From a checkpoint of a small transformer trained on Wikipedia.
Size: 8 layers, MLP 768 GELU, vocabulary 2048, 4.92M parameters.
Training: a variant of Adam for these matrices, 304M tokens.
Each number is 128 + 24 x the weight over its row's rms, rounded and kept within 0 to 255. Layers, rows and columns count from 0. The size above them is the row's rms in percent of the matrix's.

# layer 4 MLP up, 768x192, rms 0.0798, rows 111-146, columns 0-95
size [109  96 107 105  93  93  99 103 103  85  94 102 110  98 100 104 100 105  91  95 110  96 111 100 102 100 100  85 104  85  97  97 105 105  99 101]
[[103  94 130 127 126 101 144 129 108 146 138  87 163 155 157 115 153 121 111 133  70 119 132 146 129 126 169 137 118 131 182 139 118 106 107 157 151 114  93  87 135 118 133  91 142 149 134 135 158 168 120 144 141 127 146 124 175 126 124 121 109 136 138 118 101 133 159 150 106 117 128 145 139 159 124 133 119 152 115 151 124 143  84 158 127  96 116 133  90  91 102 153 115 129  74 149]
 [114 141 136 148 146  87 147 138 165  99 100 138 125 130 131  97 141 130 130 109 118 120 130 113  77 122 116 108 111 102 107 110 133 154 151 132 117 139 124 144 107 125 137 146 130 149 125  67 157 101 111 157 118 144 124 131 114 114 127 140  82 153 147 124 136  99 122 156 116 110  98 101 128  76 101 156 138 140 136 134 117 103 135  96  87 134 125 112 140  96 100 120 145 181 172 140]
 [135  99 124 159 139 113 140 140 156  81 138 165 167 116 152 108 188 135 158  93  89 109 127 136 135 135 126 139  94 116 134 127 113 168  95 149 181 170 154 172 130 116 137 161  84 152 124 110 162  93  76 116  76 125 130 130 133 138 115 138 100 124 127 100 194 116  96 120 112  97 117 171 123 134 102 172 113 168  98 118 123 112 142 126 124 175 132 158 117 134 115 135 144 149 120 132]
 [104 130 127 145 128 123 155 132 135 139 141  98 169 138 124  80 138 161 104 129 120 129 103 117 116 162 111 143 120  75 102 104  94 130 142 124 139 103 116  89 144  99 101 131 127 152 124  84  91  99  98 164 139 143  89 130 141 116 147 107 158 100  98 132 105 129 120 141 158 126 117 134 154 119 115 120  90 137 106  91 147 125 129 129  75 127 118 129 125 133  88 164  73 131 128 138]
 [126 126 123 117 123  88 151 135 150  80  97 132 128 128 137 115 146 117 163 157 152  99 174 120 124 139 116 149  93 139 127 119 114 128 154 122 127  93 153 145 142 128 125 148  95 136 122 155 150 113 107 117 127 117 123 117 142 145 185 138 119 134 126 177 130 103 157 135 161  85 124 118  91 136 168 151 144 132  89 144 145 113 132 156  96  76 122 128 159 132 103 138 148 109 140  58]
 [158 130 104 138 120 143 101 119 129 126 116 134 129 148  91  80 132 128 103 133 150 126 109 132 116 128  97 113 127 181 143 123 114 114 111 117 120 114 102 125 151 125 129 157 150  82 117  81 110 153 141 132 105 108 130 143 117 175 139 144 112 136  82 110 157 153 141 138 129 148 111 144 110 127 117 136 137 105 127 175 117 103  91 132 155 120 144  96 123  99 147 116  94 179 143 124]
 [118 135  83 142 110 137 130 135 112  79 103 145  89 125 146 103 140 133 103 101 131 149 131 121 149  77 142 101 129  98 110 106 128 143 121 129 120 126 113 129 155 108 119 139 164 125 133 155 119 116 127 152 109 108 115 134 135 150 170 123 108 124 127 108 112 124 107 133  82 119 125 158 154 137 112 135 176 120  84 130 126 155 121 184  89  92 108 132 102 108  74 114 173 143 135 140]
 [117 130 106 154 115 130 170 142 147 110  99 117 132 144  95  96 113 119 158 145  83 132 142  77 102 120 125 120  96  73  89 128 134 144  98 102 164 144 107 121 163 165 107 153 153 103 173 107 131 123 142 141 153 158 136 123 151 118 145 164 135  91  57 113 119 139 132 120 135  86 111 118 132 128 139 126 111 139 122 138 145 169 112 139 100 167  99 130 143 151 127 133 116 106 150 151]
 [163  97 117 131 173 102 140 153 145 108 122 110 126 136 132  89 140 129 138 115 119 122 121  89  82 120 174 135  96 158 147 168 151 180 109  91 133 144 104 131 171 139  95 134  97 143 146 138 143 132 142 125 141 126 128 113 121 155 132 124 117 109 156 142 164 119 152  89 121 140 122 163 150 127 126 156 150  94 125  95 141 132 142 123 116 113  92 139  87 116 132 110 169 125 175 165]
 [152 131 131  86  96 133 117 146  88 171 162 146 138 133 113  93 158 111 137 124  89  99  81  90 115 162 121 122 137  71 134 175 147 147 121 127 129 150 109  97 128 124 150 121 123 116 106  81 117 137 152 149 142 117 113 144 123 101 142 124  60 117 126 125 135 157  86 175 149 135 110 128 149 144 108 161 138 116 116 124 139 128 158 126  91 136  97 169 120 122 174 130 135 168 153 120]
 [118 104  89 158 121 120 140 131 106 118 145 113 113 122 100 111 117 149 140 155 129 111 138 110 135  86 118 101 103  95 132 127 137 144 124 120 144 142 119 106 141 126 142  95 110 137 155 120 144 126 107 176 135  92 145  84 141 145 137 124 122 107 129 116  82 125 112 136 106 123 106 134 153 129 126 108 165 122 148 127 124  91 148 137  84 148 118 112 144 161 125 114  91 118 154 113]
 [151 115 130 135 150 110 108 127 131 128 101 106  82 138 122 124 148 170 110 146 148 159 114 154 136 104 136  81 141 144 131 140 137 152  78 151 114  93 101  96 164 117 143 138 108 148 120 132 119  93 110 119 135 135 152 169 138 146  90 151  75 117  79 112 118 127 118 139  88 134 124 153 109 146 132 139 147 118 121  82 122 103 182 148 123 147 114 106 110  46 106 116 122 109 127 134]
 [150  99 126 157 139 118 115 138 132 130 125 133 148 141 101  90 165 127 110 137 139  67 109  99 116 150 123 112 146 156 151 115 156 109  72 130 102 147 120 143 146  92 178 102 137 123 110 121 140 122  99 115 108 136 143 121 169 153 158 106 111 161 132 104 115 104 120 120 117 134  60 130 148 109 117 135 120 145 119 175  96  96 138  74  63 114 139 136 124  82 114 132 132 141 155 132]
 [146 121  97 155 102 121 118 135 118 127 145 121 134 142 123 111 114 137 102 128 172 134 141 165 109 109 105 114 102 123  97 142 106 137  97 154 163 143 124 113 117 105 115  74 112  48 117 107 149 106 137 156 128 140 119 125 132 154 183 125 114 125  84 115 135 155 158  93  94 130 141  99  89 120  84 131 129 163 143 149 112 122 149 165 161 151 150 106 153 119 111 157 168 132  99 121]
 [116 117 129 133 121  89 135 160 133 138 176 108 124 144 127  97 115 150 116 110 129  78 135 119 110 112 150 130 130 100 150 192 213 135 103 117 118 112 158 122 159 105 135 144 163 107 152  90 143 154 107 123 108 103 133  97 115 139 112  78 126 149 105 134 112 159 170  95 138 119 125 108 158 150  93 128 120 109 105 174 106 103 145 110 118 125 168 155 130 119  99 111 171 181 113  96]
 [144 106 111 156 109 146 120  94 152 113 117 116 107 161 107 111 131 109 138 119 146 125 162 111 103 172 141 118 107 138 181 140 182 102 127 173 120 118  97 169 179 108 137 124 127 103 130 127 143  90 122 123 101 178 146 169 106 135 111 123 107 174  80 126  96 119 125  93 134 158  85 137 169  98 113 137 155 172  85 114 122 163 146 149 117 141 166 131 154 141 116 116  97 127 142 109]
 [136 120 119 168 126  86 143 141 150 108 110 128 106 136 131 115 131 131 132 126 140 106 145 140 117 161 184 129 124 143 161 102 135 169 136  95  92 139 125  81 178 114 130 151 155 134 128  99  81  94 131 142 120 117 126 178 143 117  92 118 152 139 115 152 124 130 112 117 144 123 140 136 109 148 129 144 133  70 126 128 170 141 143  99 126 118 115 108 175  89 115 157 125 163 154 121]
 [133 105 132 106 134 129  88 124 108 107 124 107 182 137 132 124 150  69 122 120 119 140  81  94  83 118 168 130 152 126 144 137 105 132  88  95 132 121 176 124 129 112 109 132 124 105 100 103 132 128 105 107 131  90 126 141 125  69 127 134  89 168  87 151 101 135 139 129 146 141 115 121 126 135 102 127 151 130 133  88  90 154 112 207 106 138 118 149 154 118 100  60 149 132 136 118]
 [120 123 100 152 121 133 130 139 139 144 118 104 169 174 113 105 142 143 141 157 148 109 123 177 104 130 149 149  99  99 158 117 128 154 122 130 151 122 175 162 124 141 175 173  96  91 120 127 104 152  79 120 163 119 146 190 109 163 136 127 124 166 131 111 119 142 143 122 133 134  92 133 105 100  62 134 159 148 116 140 113 101 157 153 172 149 113 109  94 137 173 109 123  94  94 120]
 [141  74 111 120 154 105  92 135  93 126 111  94 145 139 120 123 118 115  76 115  99  95 107 151 127 107 124 109  99 136 144 131  77 144 114 158 122 104 157 117 113 109  87  90 160 106 118 135 117 126 121 118 140 104 129 122 141  83 158 125 142 113 122 151 101 132 118 129 120 110 126 131 119  62  67 154 118 135  91 111 136 131 144 152 145 166 129 128 113  64 123 124 144 100  92 111]
 [100 116 108 112 154 109 153 147 144 145 130  98 136 141 122 109 148 142 134  95 133 113  99 109  93 131 171 175 156 156 113 167 134 136 155 100 163 175 121 136 132 138 128 115 162 195 116 136 133  83 140 112  95 107 162 181 160 162 115 132 123 150  75 150 142 153  97 121 139 129 101 106 112 134 145 117 127 171 118 150 132 110 139 139 126 165  90 127  95 139 136 138 122 144 171 138]
 [125 135 146 109 155 121 156 137 175 107 147 107 136 127 116 112 156 157 139 107 129 105 128 162  96 113 116 170 129 111 136 133 123 166 115 165 120 155 102  77 167 111 137 130 139 147 136 109 169 129 104 136 151 122 138 112 123 144 113 135 105 111  99 156 143 111 166 130 146 154 140 142 154 105 121 157 143 120 138 105 121 104 102 212 114 153 124 139 141  79 127 178 159 102 163 114]
 [136  59 142 138 131 102 111 152 164 139 121  81 155 134 166 127 133 126 154 115 117 101 159 143 106  99 140 148  99 106 179 106 127 115 148  79 147 157 158 121 169 108 116 144  91 113 155 107 116 101 166 136 137 139 162 102 111  79 120 163  89 123 133 114 140 130 157 116 127 102 135 137 142 117 161 140 123  96  95 100  95 119 149 128  96 123 131 182 152 123 113 132 147 141 137 135]
 [136 104 136 132 154  84 133 107 155  54 133 143 120 115  95 121 133 126 101 141 153 126 116  84 137 134 104 160  97 150 163 139  92 128 148 148 132 130 160 150 108 126 111 151 123 131 109 111 101 135 154 125 108 148 124 143 125 108 157 145 108 143 139 104  87  90 154 131 141 156 127 114 120 197 143 107  94 121  92 160 115 128 134 176 123 107 143 153 130 147 120 150 127  95 112 129]
 [109 127 123 186 119 101 112 109 141  84 127 134  94 175 129 115 135 146 116 110 135 114 142 148 107  93 127 122 109 114 116  93 145 168 140 103 130 154  89 107 172 117 137 126 116  93 132 127  93 108 155 147 102 116 170 157 152 118 108 112 130  87 146 169 152 143 125  91  79 125 100 147 140 113 201 106 129 136 120 130 119 110 135 128  61 127 103 156 146 153  95 150 116 163 100 160]
 [162 117 101 113 146 101 147 137 148 140 128  98 128 138 159 120 119 124 123 103 139  66 105 148 102 115 169  99  77  94 113 178 136 120 127 171 140 135 145 114 130 145 123 115 122 149 123 143 112 167  92 129  92 112 143 122 151 167 172 145 106 135  80 149 129 132 199 126 118 105 118 119 151 141 117 110 135 129 144 133 128 146 132 152 102 144 143 138  99 121 144  96 162 105 142 106]
 [131 111 144  81 165 143 146 150 149 128 143 158 123 148 147 106 139 133  94 138 109  79 112 139  71 110 151 139 111 127 136 143 140 136 149 138 159 125 127 107 145 126  98 109 103 108 133 130 121 155 102 121 128 124 128 122 161 127 163 177 115 151  98 165 123 114 127 116 141 136 144 129 129 157 162 120 151 122  83 123  70 103  98 141 117 119 122 173 113 130 127 176 145 136 171 154]
 [119 137  76 107  71 165 141 138 149 136 107 150 147 104 140 111 137 148 148 103 187 118 131 111 146 103 141 118 152 134 114 128 138 132 113 157  81 162 106 123 118 145 111 128 142 167 145 131 125 131 126 177  98 110 119 126 169  94 159 133 142 138 122 107 145 113 147 126 150 119 148 120 144 115 153 167 159 140 132 156 136 142  89 184 137  94 105 150 137 139 142 144 149 153 152 127]
 [123 123 137 141 141 100 123  98 162 115  85 158  98 127  77 119 126 173 122 115 161 123 124 135  96 105 127 104  79 127 109 154 124 125 140 136 120 123 145 109 111  93 149 125  90 155 152 105 128 121 110 121 108  97 120 157 133 160 117 143  86 128 121  98 167 125 127  94  96 127 110 177 102 126  93 123 161 127 122 141 119 142 149 135  83 117 109  89 113  73 113 168 162 163 128  93]
 [120 118 109 133 119 130 108 116 118 115  98 151 143 127 130 144 169 137 122 135 113 108 129 105 109 147 151 122 136 147 113 140 130 102  93 129 138 122 139 124 133 125 114  99 137 124 131 143 100 146 114 149 127 120 127 119 108  94 184  72 149 147 143 132 143 116 174 145 116 107 124  91 125 111 145 138 115 121  90 104 152 136 135 119 111 115 128 152 133 113 100 123 177 125 185  90]
 [ 96 118 142 126 128  91 180  86 138 140 150 129 164  97 122  95 172 149 131 105  79 133 138 132 128 115  76 121 125 112 170 111 175 145 139 126 131 145 127  88 155 111 122 135 120 111 174  82 141 121 155 151 107 165 163  99 104  96 108  97 128 115 152 100  90 156 171 155 123 154  97 154 140 116 156  90 124 125 103 168 120 138 119 124 102 128 106 136  97  84  96 123  98 124 138  70]
 [134 119 144 137 134 120 107 151 135 119 147 129 108  93 128  95 116 187 107 144 129  69 130  90 103 115 140 144 142 162 140 109  98 111 129 135 107 113 114 134 138 140 178 144 167  97  81 106 127 130 119 166 161 123 167  86 133 133 118 150  83 141 141 128 144 130 112 117 131 128 106  98 135 158 133 131  93 183 129 128 143 126 113 101 155 154 107 158 158 135 115 120 172 143 159 154]
 [136  95 109 143 132 124 145  99  84 115 118 120  95 159 138 121 134 112 144  90 112 147 137 133 112 124 156 122  91  98 114 139  95 180 107 112 139 125 136  95  95 123 144 148  97 138 153 167 159 123 125 150 121 134 171 149 128 110 101 144 107 117  99 124 104 156 179 117 135  99 151 150 127 166 128 140 166 137 115 115 145 151 131 111 123  98 130 130 116 100 140 118  91 177 131 144]
 [123 104 121 152 144  98 185 161 121 110 106 118 142 131 150 119 141 124 149 115  99 101 139 144 122 142 110 130 136 142 101 134 117 102 156 123 128 146 163 107 143 120 161 146 175  94 122 118 121 135 138 176 136 127 183 126 197 150 116 104  82  89 145 122 115 119 138 146 146  82 101 185 142 150 122 154 150  83 106 124 121 117 144 117 117 106 174 125 157  96 145 122 183 148 122 135]
 [164 117 121 108 110 119 101 119 156 123 112 110 123 175  97 111 161 135  97 155 132  93 126 132 121 179 141  93 113 111 135 148 105 204 115 173 132 143 149 132 142 115 105 116 166 131 121 101 122  96 124 161 138 122 133 127  89 111 150 170  96 111 119 124 150 154 127 144 145 172 132 129 151 143 138 161 116 129  92 149 128 115 127 126 102 124 149 132 120 105 137 151 198 136 139 122]
 [141 139 121 101 114  90 157 144 165  89 147 113 111 122 116 123 134 120 151 120 107 159 137 132  86 141 104 143 128 128  89 146 111 184 136 194 150 118 109  91 149 121  95 175 110 138 102  82 105 104 119 123 104  93 172 157 120 123 146 128 103 114 106 155 122  88 122  99 134 141  91 108 104 157 161 117 138 116 117 103 147 152 129 153 115 136  93 125 145 114  86 140 153 112 135 112]]
# layer 4 MLP down (transposed), 768x192, rms 0.0749, rows 111-146, columns 0-95
size [ 99  95 104  99  84 101  91  94 138  81  87  96 104  92 103 101 107 104  83  96 111  95 121 104  97 101  93  85 102  80  98  89 101 111 107 112]
[[ 81 130 144 106 122 112 102 118 144 132 136 113 154  96 111 111 114 195 155 106 151 110 144 144 149 132 125 151 143 140 142 141  78 110 138 151 137 136 183 169 108 110 137 117  75 132 147 131 108 137 125  91 109  98 107 132 157 119 157 145 137 100 169 131  77 106 104  84 134 130 140 109 127 148 133 114 117 125 152 111 143 168 119 138 135 114  97 104 145 105 100 172  63 107 180 132]
 [146 152 130 112 108 126 136 119 129 137 115 105 114 144 129 137 128 104  93 119 103 149 133 133  93 139  97  98 132 141 118  96 126 132 116 141  86 127 120 152 164 136 110 117  76 128 162 114 110 141 151 126 159 111 126 136 143 127 106 138  99  51 127  96  79 131 140 119 155 166  89 116 162 150 175  85 118 150 107 118 180 128 127 131 146 105 140 127 124 103 106 147 135  88 109  87]
 [118 146 103 132 139 120 144 140 159 130 139 142  98 128 145 137 121 114 103 159 156 148 169 150 117 110 120 124 127 110 106 154 141 121  83 117 102 105 138  72 147 144 108 127 145 124 121 176 123 138 150 105 110 100 160 135 107 158 149 119 133 120 108 128 111 123 166 139 139 135 142 109 118 108 151  86 148 117 124 114 112 106 154 119 135 102 142 104 131 118 159 110 138 166 163 118]
 [114 168  90 124 148 156 106 144 142 125  77 121  87 140 137 127 133 142 148  95 147 120 151 125 156  84 101  89 108 121 181 171 149 112 122 141 130 194 179 126 132 156 112 130 108 107 147 145 104 102  80 151 121 110 131 104 174 136 116 126 124 125 129 152 156 142 153 126 132 120 133 114 113 138  84 100 164  88 106 118 112 116 137 143 140 131  86 124 130 150 147 146 170 153 133 116]
 [117 141 109 149 175 112  90 104 170 128 121 144 102 159 152 117 139 158 131 102  89 114 108 105 153 153 115 178 163 119 164  97 162 115 133  96 147 155 164 130 134 126 177 117 143 104 115 136 125 117 122  98 111  76 142 137 102 123 161 130 151 158 121 136 111 156 135 126 114 151 121 155 158 121 135 143 129  81 159 157 148 153 142 149 107 144 119 116 110 113 161 120 100 153 133 131]
 [142 111 129 142 161 104 165 134 113 121 117 103 115 122 123 136 107 125 146 105 123 140 129 142 116 160 129 149 123 103 107 125 150 137 213 143 104 125 148 138 155 122 165 137 138 189 125 128  94 128 102 122  87 164 127  82 144  93 142 177 117 183 121 155 143 134 115 149 162 120 164 118 117 109 181 144 134 123 100 102 143 174 146 128 121 125 145 155 131 108 131 135 113 104 148 141]
 [150 158 108 123 116 102 138 141 138 136 147 122 122 105 144 128 101 130 157  75 122 117 143 189 116 113 106 114 138 104 173 132 174  88 111 122 123 104 121 101  91 135  86 161 116 153 136 136 126 109 155 144 139 122 157  85 112 113 181  93 104 164 134 129 142  80 157 140 138 123 162 121 157  90 123  88 131 119 166 104 124 127  53 131 121 114 129 118 160 162 164 143 155 104 153  92]
 [166 139 100 106 157 124  82 182 103 134 175 100 101 135 115 117  99 114 140 111 133 148 115 160 173 126 144 123 108 163 102  81 104 134  99 144 102 138 141 116 145 142 155 140 127 133 126 170  82 121 116 125 140 109 163 148 133 126 139  94 117 161 127 110 117  99 133 136 149 146  98 167 127 130  79  91 104 107 128 133 140  97 131 177 104 133 141 156  87 111 148 142 169 105 116 131]
 [174 105 138 122 147 112 134 121 114 163 117 121 111 145 107 111 107  95 112 123 110 115 113  91 142 137 124 157  90 133 186 132 126 154 120  85 115 130 116 120 143 163 117 122 133 126 142 141 111 171 147 111 138 117 156 130 126  98 115 119 160 118 115 131  72 126 123 122 147 113 102 165 151 135 102 125 149 123  89 126  85  84 119 143 130 181 148 116 140 129 114 113 126 130 148 172]
 [157 107  74 134 163  98  90 141 143 129 112 131 148 134 155 134 128  67 107 122 150 107 121 121 118 150 118  98 130 129 115 138 111 119 140 146 111 112 131 145 140 140 176 164 125 141 145 119 135  91 115 148  64 109 109 128 112 154 119 138 163 116 137 113 182  99 149 118 118 156 146 118  94 118  97 137 131 166 159 114  86 163  99  86 114 129 184 110 113  91 169 115 127 115 133 124]
 [143 174 161 101 152 140 128 146 145 133 119 132 135 127 131 147  92  64 105 118 144  99 180 115 111 165 160 151 130 135 137 158 149 100 113  97 100 146 152 140 142 132 131 123 118 128 111 162 135 109 124 132 125 143 116 157 110 158 119 111 149 142 142 173 137 123 101  93 145 154 156  98 131 160 124 137  93 181 155 123  86  99 128  94 118 133 109 162 147 108 135 133 131 129 115 165]
 [119 113 114 132  98 166 143 130 130 135 133 147 109 151 166 109 105  92  93 127 101 122 152 121 150 126  97 147  98 178 113  96 141 103 137 142 109 112 126  95 125 167  80 165 141 102 139 171 104 177 110 113 137 143  96 127 128 113 134 120 143 124 126 109 165 147 137 140 101 126 132 114 132 116 122 145 103 105  72 128  87  75 106 160 181 108 125 128 168 107 111 122 116  81 105  95]
 [116 178 122 124 142 127  74 101 121 156 103 156 140  93 119 134  95 106 123  88 172 166 113 126 111 142 117 121  82  75 113 166 106 114 127 120 148 152 161 143 103 147 106 117 119 125 133 137 138 129 139 135 130 114 136 159 132 164 127 123 110 105  87  95 146 136 170 117 142 129  89 130  94 125 118 165  94 146 136  85 168 107 121 140  90 148 105 134  99 180 125 143 162  83 134 136]
 [103 121 191  86 129 108 143 110 149 124 144 106 130 145 151 104 132 132 150 102 112 127 152  79 125 142 150 168 151 177 174 129 119 150 125 127 151 105 143 143 153 143 134 131 155 161 182 153 141 149  98 100  86 122 111 131 137 108 133  94 131 121  99 109 148  81 106 160 188 132 118 127 138 123 113 105 135  95 156 123 116 122 114 135 105  74  99 135 168 136 114 104 111 129 160 134]
 [150 121 115 140 103 121 145 116 147 110  97 120 119 134 106 146 144 149  83 102  97 160 147 152 102 157  91 119 129 100 155 184 121 148 164 137 180 131 118 118 146 145 120  99 118  82 108 134 123 147 119 130 133 122 109 108 158 157 118 132  89 118 150 172 160 141 137 132 137 175 113 139 131 114 114 122  96 184 152 109 127 126 165 178 143 150 126 142 152 146 146 156 120  97 144 118]
 [110 120 139 116 123 122 126 170 136 138 134 102 133 132 137 117 122 166 132 158  80 107 150 116 135 110 171 141 136 112 122  37 107 101 128  94 110  94 175 114  82 112 142 143 155 122 115  79 152 144 154 103 179 117 187 119 121 103 169 135 144 150 110  82 116 140 128 140 135  98 128 112 164 157 109 144 125 120  75 132 106 129 171 108 156 131 170 140 104 110 140 104 127 127 142 167]
 [125 100 106 117 141 106  83 129 128 134 138 157 135 133 110 123  87 129 118 120 121 133 156 154 127  76 116 107 133 136  90 138 131  93 117 155 167  98  78 130 117 158 108  87 119  91 173 143 133 148 103 149 125 117 179 121 122 102  95  92  50 100 131 154 182 109 110  87 128 134  96 139 148 126 129 124 112 149 165 166 118  87 134 151 133 141 131 149  52 180 143 182 162 131 113 108]
 [154 120 119 142 153 152 139 173 125 131 141 117 148 112 132 176 110 128 117 156 113 112 149 145 152 120 145 126 105 159 113  85 168 114 172 116 122 144 131 166 143 115 107 109 104 118 165 101 110  98 101 167 115 122 114  89 128 121 100 139 150 144  94  87 119 139 136 119 149  65 142 123 118 134 101 136 126 114  74 158 105 138 125 122 156 158 130 145 138 158 164 115 140 107 137 151]
 [158 160 105 109 126 115 159 141 117 109  99 121 155 131 148 135 160 109 138 113 137 118 127 130 144 161  78 133 134 128 146 114 135 143  93 111 131 125  80 160 145 147 138 136 174 164 142 121 177  97 142 147 134 134 146 147 111  94 136 145 189 111 139 132 120 175 150 108 176 132 136  95 129 140 144 125 125  94 100 107 135 140 133 154 108 114 118 129 126 103 131  99 104 142 166 134]
 [144 155 128  87 124 124 102 121 116 179 135 114 141 126 146 126 136 125 139  88 105 137 104 145 127 133  76 123  83 123 159 122 191 125 155 140 161 154 107 111 155 166 139  63 114 121 195 109 142 154 129 121 155 128 133 106 119 163 132 108 119 136 118 121 126 149 112 145 119 137 144  86 160 130 126  98 165 115 167 142 123 126 111 129  99 109 128 123 150 116 124 107 129 138 157 121]
 [139 100 108 132 125 145 106 179  77 133 103 130 133 115 143 137 119 124 106 110  79 156 116 127 125 155 109  93  95 148 139  91 122 142 156 150 147 119 102 141 159 112  92 116 174 166 137 111 158 111 139 163 130  69 126  93 100 143 125 114 158 124 100 104 109 142 112 166 110 150 129 125 110 113 111 152  96 153 141  97 146 157 149 151 139 109 143 169 130 160 123 136 147 151 114 130]
 [145 135 150 125 131 118 105 116 100 165 117 152 142 117 114 155 143  98 120 179 168 138 116 134 114 102 119 140  89 145  87 111 138 122 138 123 116 116 104 110 115 128 136 121 127 129 150 131 113 115  84 166 110 116 112 107 130 125 107  78 111 117 150 134 164 129 121 118 126 134  67 175 140 133 129 110 137 117 155 129 149 145 112 103 110 127 132 130 111 135 162 142 160 147 131 153]
 [143 106 127 133 167  93 165 107 191 114 137 104 114 155 141 132 143 108  97 101  96  88 120 133 145 132 117 129 122 108 148 142 124 101 161 105 133 116  98  94 109 143 112 124 158 146 106 132 154 109 129 142 117 141 146 119 128 131 131 111 137  94 145 117  87 130 147 131 107 123 116 153 169 143 146  64 162 106 121 150 135 110 150 105 121 121 186 106 115  91 120 124 123 146 116 152]
 [ 86 119 126 119 119 149 127 147 118 161  93 125 128 134 139  97 112 141 133 165  87 115 102 119 117 157 130 213 109 114 141 107 176 114  80 130  95  98  88 116 154 129 164  90 168 165 125 136 186 147 123 146 150 113 119 160 108  78 167 135 142 156  89 105 126 135 123  81 112 113  90 133 143 108 151 127  70 150 108 100 124 108 140 119 103 136  97 111 135 157 144  86  86 118 143 112]
 [172 136 161 126 149 103 141 150 134  99 150 113 143 145 140 104 103 131 116 147 120 150 135 144 117 116 111  96  84 191 104  89 149 137 112 118 124 127 132 165 122 134 171 154 126 134 120 109  74 111  97 118 168 112 119 127 150 137  98 162 126 144 119 127 110 121 150  97 159 156  89 138 145 167 109 176 143 109 139 106 134  92 119 113 152 168 167 113 106 167 163 122 107 132 161  90]
 [117 114 138 127 112 135  93  82 174  98 126 131 150 135 134 133 101 117  95 112 155  81 144 123 170  98 116 144 171 116  93 145 113 150 151 136 120 137 147 138 127 137 167 198 129 147  99 124 129 122  84 156 118 154 113 135 148 145 128 130 119 113 142 148 178 110 113 142 106 116 120 160 119 141 106 178 161 120 105 172 160 102 141 115 149 120 132  88  92 119 153  64 118 141 119 125]
 [162 162 116 147 161 149 133 155 162 160 134 170 108 131 137 141 136  78 103 137 149 140 126 110 128 159 142  91  99 105 130 123 108 141 168 142 162 138 128  93 130 145 144 108 135 128  94 124 141 122 108 170 112 142 120 125 130 158 121 109 137 129 114 120 115 133 125 139  84 114 140 168 147 148 102 120 129 152 169 175 134 164 120  90 146 120 134 110 132 142 148 149 173 117  60 139]
 [117 140 147 154 153 139  89 135 139 130 122  74 119 150 112 115 120  89  99 136  71 138 112 130  87 160 108 148 101 143 101 117 124 103  75 135 157  99 151 109 148  81 128 117 127 104 134 116 130 128 131 107 106 129 122 123  79 126 105 137 138 107 117 115 111 150 118 133  86 128 134 146 138 112 138 102 100 134  99 108 121 132 143 116  98 191 151 144 124 132 135 103  97 106 152 157]
 [123 126 163 139 117 102 116 124 111 158 135 106 155 158 141 128 125 111 123 127  75 155 122  97 158 120 116 112 123 151 180 119 133 116 157 116 102 117  97 159 154 137  90 113 128  73 169 186 140 138 163 119 150 161 169  88 122 112 171 145 151 140 155 158 110 131  94 142 124 106 124 129 166 157 119  99 119 105 120 126 104 105 122 126 124 113 115 104 134 209 102 121  88 105 131 107]
 [135 105 168  89 103 111 152 140 138 159 116 149  94 154 136 100 126 105 136  93 126 117 150 133 121 114  98 152 203 140 112 149 158 104 151 129  99 175 125 158  86 158 138 144  88  96 111 135 141 116 124  99 199 125 125 107 128 125 106 156 102 155 147 151 109 128  79 157 119 124 132 107 102 101 107 139  95 123 169 156 123 114  86 106 140 124 188 130 157 136 148 159 119 113 138 116]
 [119 120 130  93 143 159  93 122 178 126 112  65 145 156 170 133 159 115  88 119 143 116 130 119  89 163 117 131 125 137 112 118 151 139 136 116 150 133 120 134 124 142  83 149 119 135 130  97 113  96 150 177 122 146  75 122 112 117 128  89 112  97 114 127 152 174 165 100  67 100 161 119 136 129 148 125  66 139 139 122 148  63 106 103 141 132 143 141 107 105 134 135 149 113 132 166]
 [132 144 124 131 135 134 114 123 152 133 141 131  96 131 117 120 103 145 142 109 132 171 156 141 149 150 108 149 119 105 156  95 124 127 110 135 104 140 124 121 162 101 118 109 186 125 137 118 152 137 165 165 139 182 144  99 114 171 109 138 141 176  92  79 136 131 134 170 103  97 149 129 121 123 102  80 131 120 120 126  82 110 156 112 139 135 131 145 119 137 136 103  97  90 160 154]
 [106 102 143 118 179 135  85 102 112 113 111 133 103 109 124 164 122 124 171 195 102 121 105 116 147 134 126 122 139 169 168  76 127 106 122 134  86 140 118 125 138 184 104 128 164 146 133 111  91 140  98 144 135 134 104 135 141 116 114 111 105 164 149 110 152 148  92 156 138 124 133  65 143 108 127 104 133 129 118 119 149 126 133 124 148 154 106 186 140 153 131 148 162 148 134 128]
 [114 151 107 115 113 107 111 125 140 113 119 106 149 125 125 105  84 164 110 100 160 161 136 186  87 123 105 154  86 130 151 101  89 120 114  98 159 156 119 115 144 134  99 123 144 141 147 113 122 124 134 183 137 111 135 134 113 106 155 111 158 123 147 125  92 133 109  98 143 108 129  84  83 119  58  90 119 121 149 153 128 128 172 107 122  86 106 147 122  92 140 133 138 126 141 158]
 [146  96 127 173 122 105 117 160 119 134 113 143 144 124 135 150 158 133  88 153 131 152 181 125 117 139 162 152  82 134 130 101 146 143 126 164 143 179 128 112 110 159 170 107 142 136 162 109 103 141 106 151 146  98 163 149  96 111 154 126  78 135 161 111 138 140 104 167  83 109 105  60 129 102  87 111  90 111 134 137 131 121 114 137 100 145 141 170 118  94 170  82 126 126 144 102]
 [122 140 173 144 131 124 156 107 134 162 104 112 137 172 142 121 103 114  89 144 105 117 151 148 125 139 101  85 128 126 151 124 149 140 150 137  97 126 121 119 133 126 131 124 190 106 136 105 125 126 148 159 135 142 132 123 163 104 129  84 119 104 140  66 104 152 110 162 108 123 109 114  96 148  77  79 101 125 138 114 114 128 104 132 130 123 183 146 133 121 117 164  88 100 163 167]]